Part of a small language model's weights: 21 layers.
Each number is 128 + 32 x the weight over its row's rms, rounded and kept within 0 to 255. Layers, rows and columns count from 0. The size above them is the row's rms in percent of the matrix's.

# layer 10 MLP gate, 256x96, rms 0.117, rows 199-209, columns 0-95
size [107  88  97  99  97  99  99 123 101 107  78]
[[129 133 141 115 123 115 125 138 168  94 168 106 158  96 135  82 115 142  98 126  81 108 115 159 154  93 102  87 146 145 143  92 181 122 137  99  83 120 106  62 195 130 174  62 107 138  98 123 101  97 162 142 185 193  99  89 105 198 127 170 118  84  94 189 137 119  82  83 155  75 111 106 143  98  64 117 140 112 174 138 163 127 134 138 137 142 117 116 155 143 135 174  71 152 113 168]
 [119 151 218  85  81  95 120 117 104 222 130  67 118  97 143 156 174 104 195 126 147 190 146  87 156 156  85 161 133 127 132 125  99 131 118 110 147 171 181 146 149  82 125 153 115 121  86 105 143 132 117  71 131 156 125 127 148 128 125  77 107 164 190 125 152 105 132 156  86  67 144 148  70 124 157 178 103 132 118 114 130 138 117  93 103 115 116 146 192 157 127 132 139 161 123 164]
 [138 139 167 119 159 132 162  93  91 163 147 166 143 157 133 161 110 155 188  72 168 109 120 161  93 147 151 101 188 141  46 171 206 104  92 150 147 121 131  84 171 156 175 108 111 139 147  76 156 142  94 139 144 124  90 137 138 131 136 117  85 169 163 147 142 161 116 150  91 103 143  81 135  91 127 151 153 132  94 125 205  85 118 167 163 157 166 125 169  96 143 155 125 163  93 174]
 [ 83 136 113  85 157 133 121 155 147  82 149  92 135 249 188  74 141 155 134 147 184 171 120 158 136 114 138 111 172 154 102 158 122  95 121 152 192 163 133 107 125 139 174 138 133 118 109 108  68 127 116 110 152 144  89 106 121 128 160 101 152 133 174  92 181 110 153 119 181 121 144 124 130  57 135  87 112 125  97 137 140 123  43 155 151 100 158 115 125 107 153  74 137 157  96 129]
 [124 111 163 162 128 125 104 106  97 119 111 125 147 106 172 109 114  87 113 105 139  43 101 124 178 158 117 153 128 181  78 148  77 111 119 113 163 128 164  93 180 115 156 139 149 109 109 116 149 130 154 156 164 153 161 169  56  74 129 127 142 170 111 156 193 144 184 166  62  54  87 142  75  89 188 117 170 129 158 113 153 126 133 135 165 131  93 121  96 121 141  85 106 157 145 143]
 [179 106  73  79 164 133 133 148 121 110 130 134 109 137 129 141  87  78 118  94 140  56 159  77 115 127 117 150 110 106 159  82 133 129  67 128 172 117 102 134 107 123 130 121  70 157 105  75 134  77  74 117 138 144 120 177 119 113  99 118 140 100 156  91 160 162 167 135 100 123 125 148 123 138 130 109 138  87 124 138 115 175 142  26  85 110 162 183  70 120 155  52 108 171 155  99]
 [109 119  66 118 142 121 197 100 139 165 169 101 118 238 139 127  79  56 168 124 134 135 132 134 131 129  78 140 126 139 143 113 100 152 153 133 127 109 114 106 179  81 146 121 111 137  93  70 138 125 149  65 185 138 115 179 114 105 148 116 143 135  99 134 144 121 120 168 123  96 143 171 121  66 107 132 105 149 183  39 128  69 151 123 121 116 112 125 145 155 153  91 122 132 115 190]
 [152  97 177 108 147 127  63  78 119 138  85 106 147 145 130 149 130  48 116 154 145 116  94 141 117  98 114 125 183 178 132  80 154 197 165 100 190  94  93 150 174 138 185 104 145 170 137 107 136  69 162 117 175 169 114 155 161 150 146 111 104 158 110 137 166  91 182 161 159 106 119 145 103 108  96 140 125 105 175 129 140 140 118 112 174 110 117 115 136 134 171  88  95 169  68  85]
 [180 104  93 118 109 185 175 187 168 123  97 115 174 162 134 127 136 130 144 154 141 117 114 125  72 155 113 166  58  74 136 145 131 139 141 143 101 100 150  82 128 122 123  96 108 107 112 198 106  97 144 108 195 118 125 112  94  98 162 143 159 142 187 102 112  88 166 135 147 113 141 108 116  72 112 153 201 110 102 154 142 182 146 106 203 123 139  99 162 103 140  81  70 110  86 119]
 [178 124  97 155 109 104 139 147 114 185 115 136 151 133  78 183 150  80 175 113 175 110 129  98 149 105  70 139 156 165 161 112 108 186  97 166 119 149 106 105 116 170 148 110 121 130 166 163  94 109 129  75 147 135 141 159 102 141 148 118 125 155 142  76  83 125 104 212 128 193 156 104  99 151 124 163 103 114 206 129 118  73  79 129  80 134 156 152  68 154 108  77 128 142 132  99]
 [143  81 104 137 159 164  96 133 157  96 156 163 176 151 156 101 100 173 117  85  97 125  70 110 119 144 144 101 165 111 182 130  55 111 162 117 101 111 163 122 108 132 205 150 194 151 142 154  82 124 139 162 180 147 113 139 102 186 107 140 124 100  90 157 131  92  77  70 154 122 150  59 178 120 125 145 143 124  98 130 165 112 111 150 163 149 104 111 175 134 177 149 155  96  92 171]]
# layer 10 MLP up, 256x96, rms 0.107, rows 199-209, columns 0-95
size [102  86 100 103  92 107 101 121  99 106  81]
[[113 159 151 127 125 122  81  74  76 147  59 128 166  86  69 131  66 159 114 145 194  92 116 129  88 158 125 125 107 139 157  82 104 108 146 122 155 117 188 116 158 173 110  63 121 134  98  77 135 107  99 151 103 104 178 128 144  75 103  94 113 108 129 112 150 140 131 114 120  81 159 108  95 134 106 218 147 167 136 176 159 135 147 134 137 157 123  89 127  65 143 111 112  72 123 167]
 [123 114 147 127 133 143 124  39 126 162 157 120 154 151  83 174 188 194  85 121 123 113 170 142 141 106 155  91 124 177 107 183 107 164  79 159 119 126 114 134 101 149 165 148 147 112 153 102 137 114 167  97 143 172 103 128  79 103  69 132  98 122 142 151 163 111 135  94 136 142 149 123 106  90 163 108  77 126 183 199 172 147 108  87  80 115  76 144 154  96 135  72 105 106 128  65]
 [141  93 113 157 145 134 113  88 158  81 117 153 104 146 166 166 129 125  99 201 149 147 164  97 173  63  88 162 118 123 127 166 131 169 147 126  87 152 135 126  97 165 119 146  64  96 131 139  79 119 161  78 179 160 133 117 151 116 118  83 209 124 174  83 116 121 186 138 128 174 163 182 120  97 153 170 111 139 140  92 136 137 197 114 126 111  56 158 109 113 107 139  82 103 121 129]
 [127 119 120 136  72 130 127 116  64 133 127 180 118  80 141 178  94 146 186 124 150 120  95 126 141 148 149 200 171 137  94 126 207 102 146 140 176  93 128 119 127  90 107 130  49  83 136  72 118 136 166 115 121 129  97 129 153  74 127 134 118  98 164  77  99  65 109  95  92 145 135 121 132 160 149 100 134  80 136 122 171 132 144 156 128 153 185 123 206 130 139  67  99 156 143 145]
 [ 74  90  75 167  95 108 123  93 159  80  87 101 102  66 154 158 120  80 129 167 114  83 115 128  94 127  89 189 113 140 104 113 111 120 109 145 146 104 215 124 134 184 149  96 141 130 114 129 122 146 144 211 153 106 151 180 144 112 142 132 176 160 146 126 112 129 191 152 109 109 121 155  68  99 131  79 160 146 150  47 147 139 150  73 106  88 132 137 104 134 154 144 149 135 112 110]
 [129  59 131 149 124 147 128 114 141 117 210 148 153 156 136 119  90 149 118  93 153  86 141 109  86 116  80  90 123 188 162  95 192 146 102 148 130 119 168 139 120 143 128 103  65 171 110  91 139  49 113 190 112 138 110 199 159 106  67 155 144 141 101 122  98 164 157 164  92 150  73 124  77 166 118 121 136 149 100 102 147  80 148 150  94 158 110 110 107  85 155 142 100 119 158 137]
 [ 85  85 190 127 134 190 132 163 112 104 110  77 239 127 115 125 102 158 147 165 113 136  80 162 115 141 153  90 114  97 114  81 165  96 146 109 143 120 124 163 148 104 171  84  76 124  56 118  70 126 181 128 162 106 140 133  97  86 107 180 133 150 145 129  67 115 111 119 166 117  91  92 125 113 123 148 114 123 152 116 175  94 102  96 158 110 144 164 113 124 106 108 161 156  91  81]
 [143  96 156 159 100 143 148 162  80 128 150  97 108  96 136 129 112 116 129 142 100 150  98 184 181 139  75 145  94 132 156 141  45 129 136 123 110 144  95  75 125 161 153 137  71 146 195 126 110 119 186 146 112  88 124 127 122 157 106 161 148 113 136 149  35 166  91 101 143 125  79 167 203 121  97 132 184  98 129 134 136 141  81 151 121  95 124  77 120 162 133 131 183 168 129 183]
 [ 70  79  87 164 138 129  90  88 117 190 116 138 167 160  79  54 170  96 137  98 148 126 115 104 126  63 111  57 140 145 143 138 125 126  88 123 143 136 109 151 140 166  92  57  46 116 102 116 118 130  74 136 147 108 150 145 152 109 117 139 111 117 128 126 131  73 162 101 140 117  78 102 114  72 196 133 134 114 119  82 104 132 163  73  90 100 102  84 175 128 127 123 128 131 141  97]
 [ 98  66  78  97 179 137 149 106 112 123 132 135 168 117  82 173  94 152 137 146 153 177 133 114 139 139  76  95 143 179 173 158  49 148 154 143 102 148 204 121 134 142 114  58 172 146  57 106 125 107 171 162  88 134 139  97 154 140  95 163 120  97 152 156 104 157 168 135 122 128 111 121 136  96 173 159 128 136 131 103 166  90 140 168 132 100 156 122 137 154 132 192 100  69 127  82]
 [103 111 182  67 111 134 154 127 131 144 139 150 113 135 143 160 102 108  87  89 160 165 119  96 146  91 150 138 136 140 172  93 142 148 176 162 154 123 149  94 143 160 147  74  76 133 109 168 154 123 127 148  74  98  98 115 118 205  95 143 196 169 154  86 136 122 164 114  98  69 154 134 109 132 152 130 104 183 130  80  84 109 126 108 163 125 166 157 105 189 174 101 160  64 178 171]]
# layer 10 MLP down (transposed), 256x96, rms 0.102, rows 199-209, columns 0-95
size [104  87 100 103  94 103  98 115 103 103  81]
[[120 129 125 100 140 112 144 163 110 167 109 166 118 119 147 120 162  78 114 162 154 109 183  98 126 126 115 108 155 147  92 153 204 134 132 118  71 106 147 146 147 130 109 134 156 150 156 142 133  36 159 103 145 157 155 137 156 136 154  32 144 128 119 167 151  38 103 155 136  93 118  74 130 158 165 150  74 119 101 151 113 142  78 159 201 171 110 148 147 165 108 125  99  90 116  82]
 [153 145 160  99  97  42  50 152 141 162 173 151 117 109 159 131 188 121  63  97  89 184 149 180  80  69 135 135  96 126 149 129 151 109 142 165  94  89 184 122 114 201  99 139 155 172 121 137  80  55 161 132 108 120 158 126 140 104 163  85 152 128  86 136 115 100 121 139 134 131 136 129 147 140 119 170 132 117 137 143 135 140  70 155 132  98 159 121  99 206 143 116 132 124 126 118]
 [160 164 131 119 148 139  78  96 104 159  82 123  85 120 131 132 210 104  87 121 132 104 150 182 127 115 142 174 138 137 154 128 134 106 121 111 137 144 138 159 158 134 157 160 149  63 157 195 100  72 154  99 145 141 121 161  70 144 135 143 142 188 146 128 181 136 109 104  92 136  73 182 152  95 155 134 139 218 197 103  53  96 152 112 145 145 133 111 135 148 168 156 123 103 147 148]
 [141 104 143  95 128 154 152 160 157 120 131 189  99 147  93  45 138 116 107 131 147 143 139 101 157  70 120 136  84  99 188 129  98 154 126 114 140 122  83 114 139 175  92 150 160 128 125  68 116  92 154  95 182 109 152 151  59 126  62 114  98  55 132 166 106 197 147 165 101 132 105 148 139 113 154 125 148  61 112 111 100 103  84  89 165 131  87 156  89 121  82  96 115 105 138 110]
 [172 119  74 141 135 120 153 122 118  91 155 100  75 117 104 108 122 199  90 123  90 115  77 144  96 148 122 116 120 103 148 116 174 111 106 180 100 109 131 166 105 132 126 125 110 180 140 109 133 235 130 153 108  71 129 118 199 162 150 140 147  58 145  98  75  97  64  75 194 111 125 120 177 113 164 135 117 130 155 136 137 111 141 139 109 111 104 183 107 111 179 106 106 133 152 134]
 [137 145 145 120 149 158 120 183 143  94 185  72 146 127 151 168 121 183 140 164 117  96 207  93 149 165 136 121 123 155 159 136 161 166  99 104 158  83 151 183  93 167 139 142 152  60 134 128 120 151  93 121 133  90 110 192 130 164 128  94 120 133 160 162 148 123 122 154  65 147 104 188 132 145 139  67 141 146 122 204 101  80  87 123 118 125 112 158 130  67 161 107 134 149 145  75]
 [111 122 155 126 147 136 151 147 142 126 176 118 146 125 112 109 110  97  81 131 153  99 116 159 129 174  76  58 108 122 180  94  21 103 166 124 141 118 112 122  55 128 148 173 108  74 114 132  96  98 162 123 104  80  84 103  83 146  95 129 110 144 108 109 157 127 120 163  67  99 190  87  52 127  99 145 134 138 173  91 160 152 112 110 172 125 159 140  96  79 149 139 117 165 114 123]
 [102 105 176  82 136 102 140  84 148  87 139 137 175 171 111 107  84 166 108 127 137 129 103 123 178 121 103 141 144 173 126 152 139 126 100 103 116 125 175  72 135 129 148  81 123 170 136 123 113 146 143 115  64 111  86  95 159 169  91 186 113 127 119  94 153  89  81 110 197 159 154 157 178 182 121 101 136  98  75 163 189 137  81 156 115 124 178 101 178 132  87 126 173  90 177 146]
 [111 157 167 123 139 101  21 143 114 118 117  95 118 149 139 169 110 106 143 134  62 122 179 140 149  67  97 104 136 104 129 102  93 188 178 147 136 172 129 169 164 114 121 138 136 143 116  71 152 137 178 149 126 162 134 129 120 178 155 156 177 116  93 115 125 167 146  95 131  72 145 115 111 124  93 156  71 113 122  97 152 136 102 131  90  87  69 107 150  25 142 128 155 153 119 121]
 [123 144 153 182  99 111 111 137 152 157 133 193 124 182  98  90  96 171 141 156 128 112 125 148  93  78 129 161 157 166 133  83 128 110  79 141 171 127 119  88 165  97 137 138 107 151 191 151  97 117 131  69 144 103 135 154 137 174 133 153 115 101 128 134  75  79 127 129 156  60 155 157 125 114  86 127 112 166 201 150 108 113  37 135  81 111 209 151 124  93 105 141 102 108 125 100]
 [135  77  52 127 147 104 125 127 153  91 106 162 112 129  94 136 172 166 125 119 110 183 180 192 121 128 121  86 117 146 126 112 100  94 111 142  91 125 144  99 119 136 194 115 125  68 127 135 151  76 157 157 117 149 162 192 123 168  83  89 153 181  71  95 157 117 160 122 134 124 120 167 117 138 140 131 148 117 154  93 156  95  80 154 137 113 129  50 125 150 203 136 112 111  94 201]]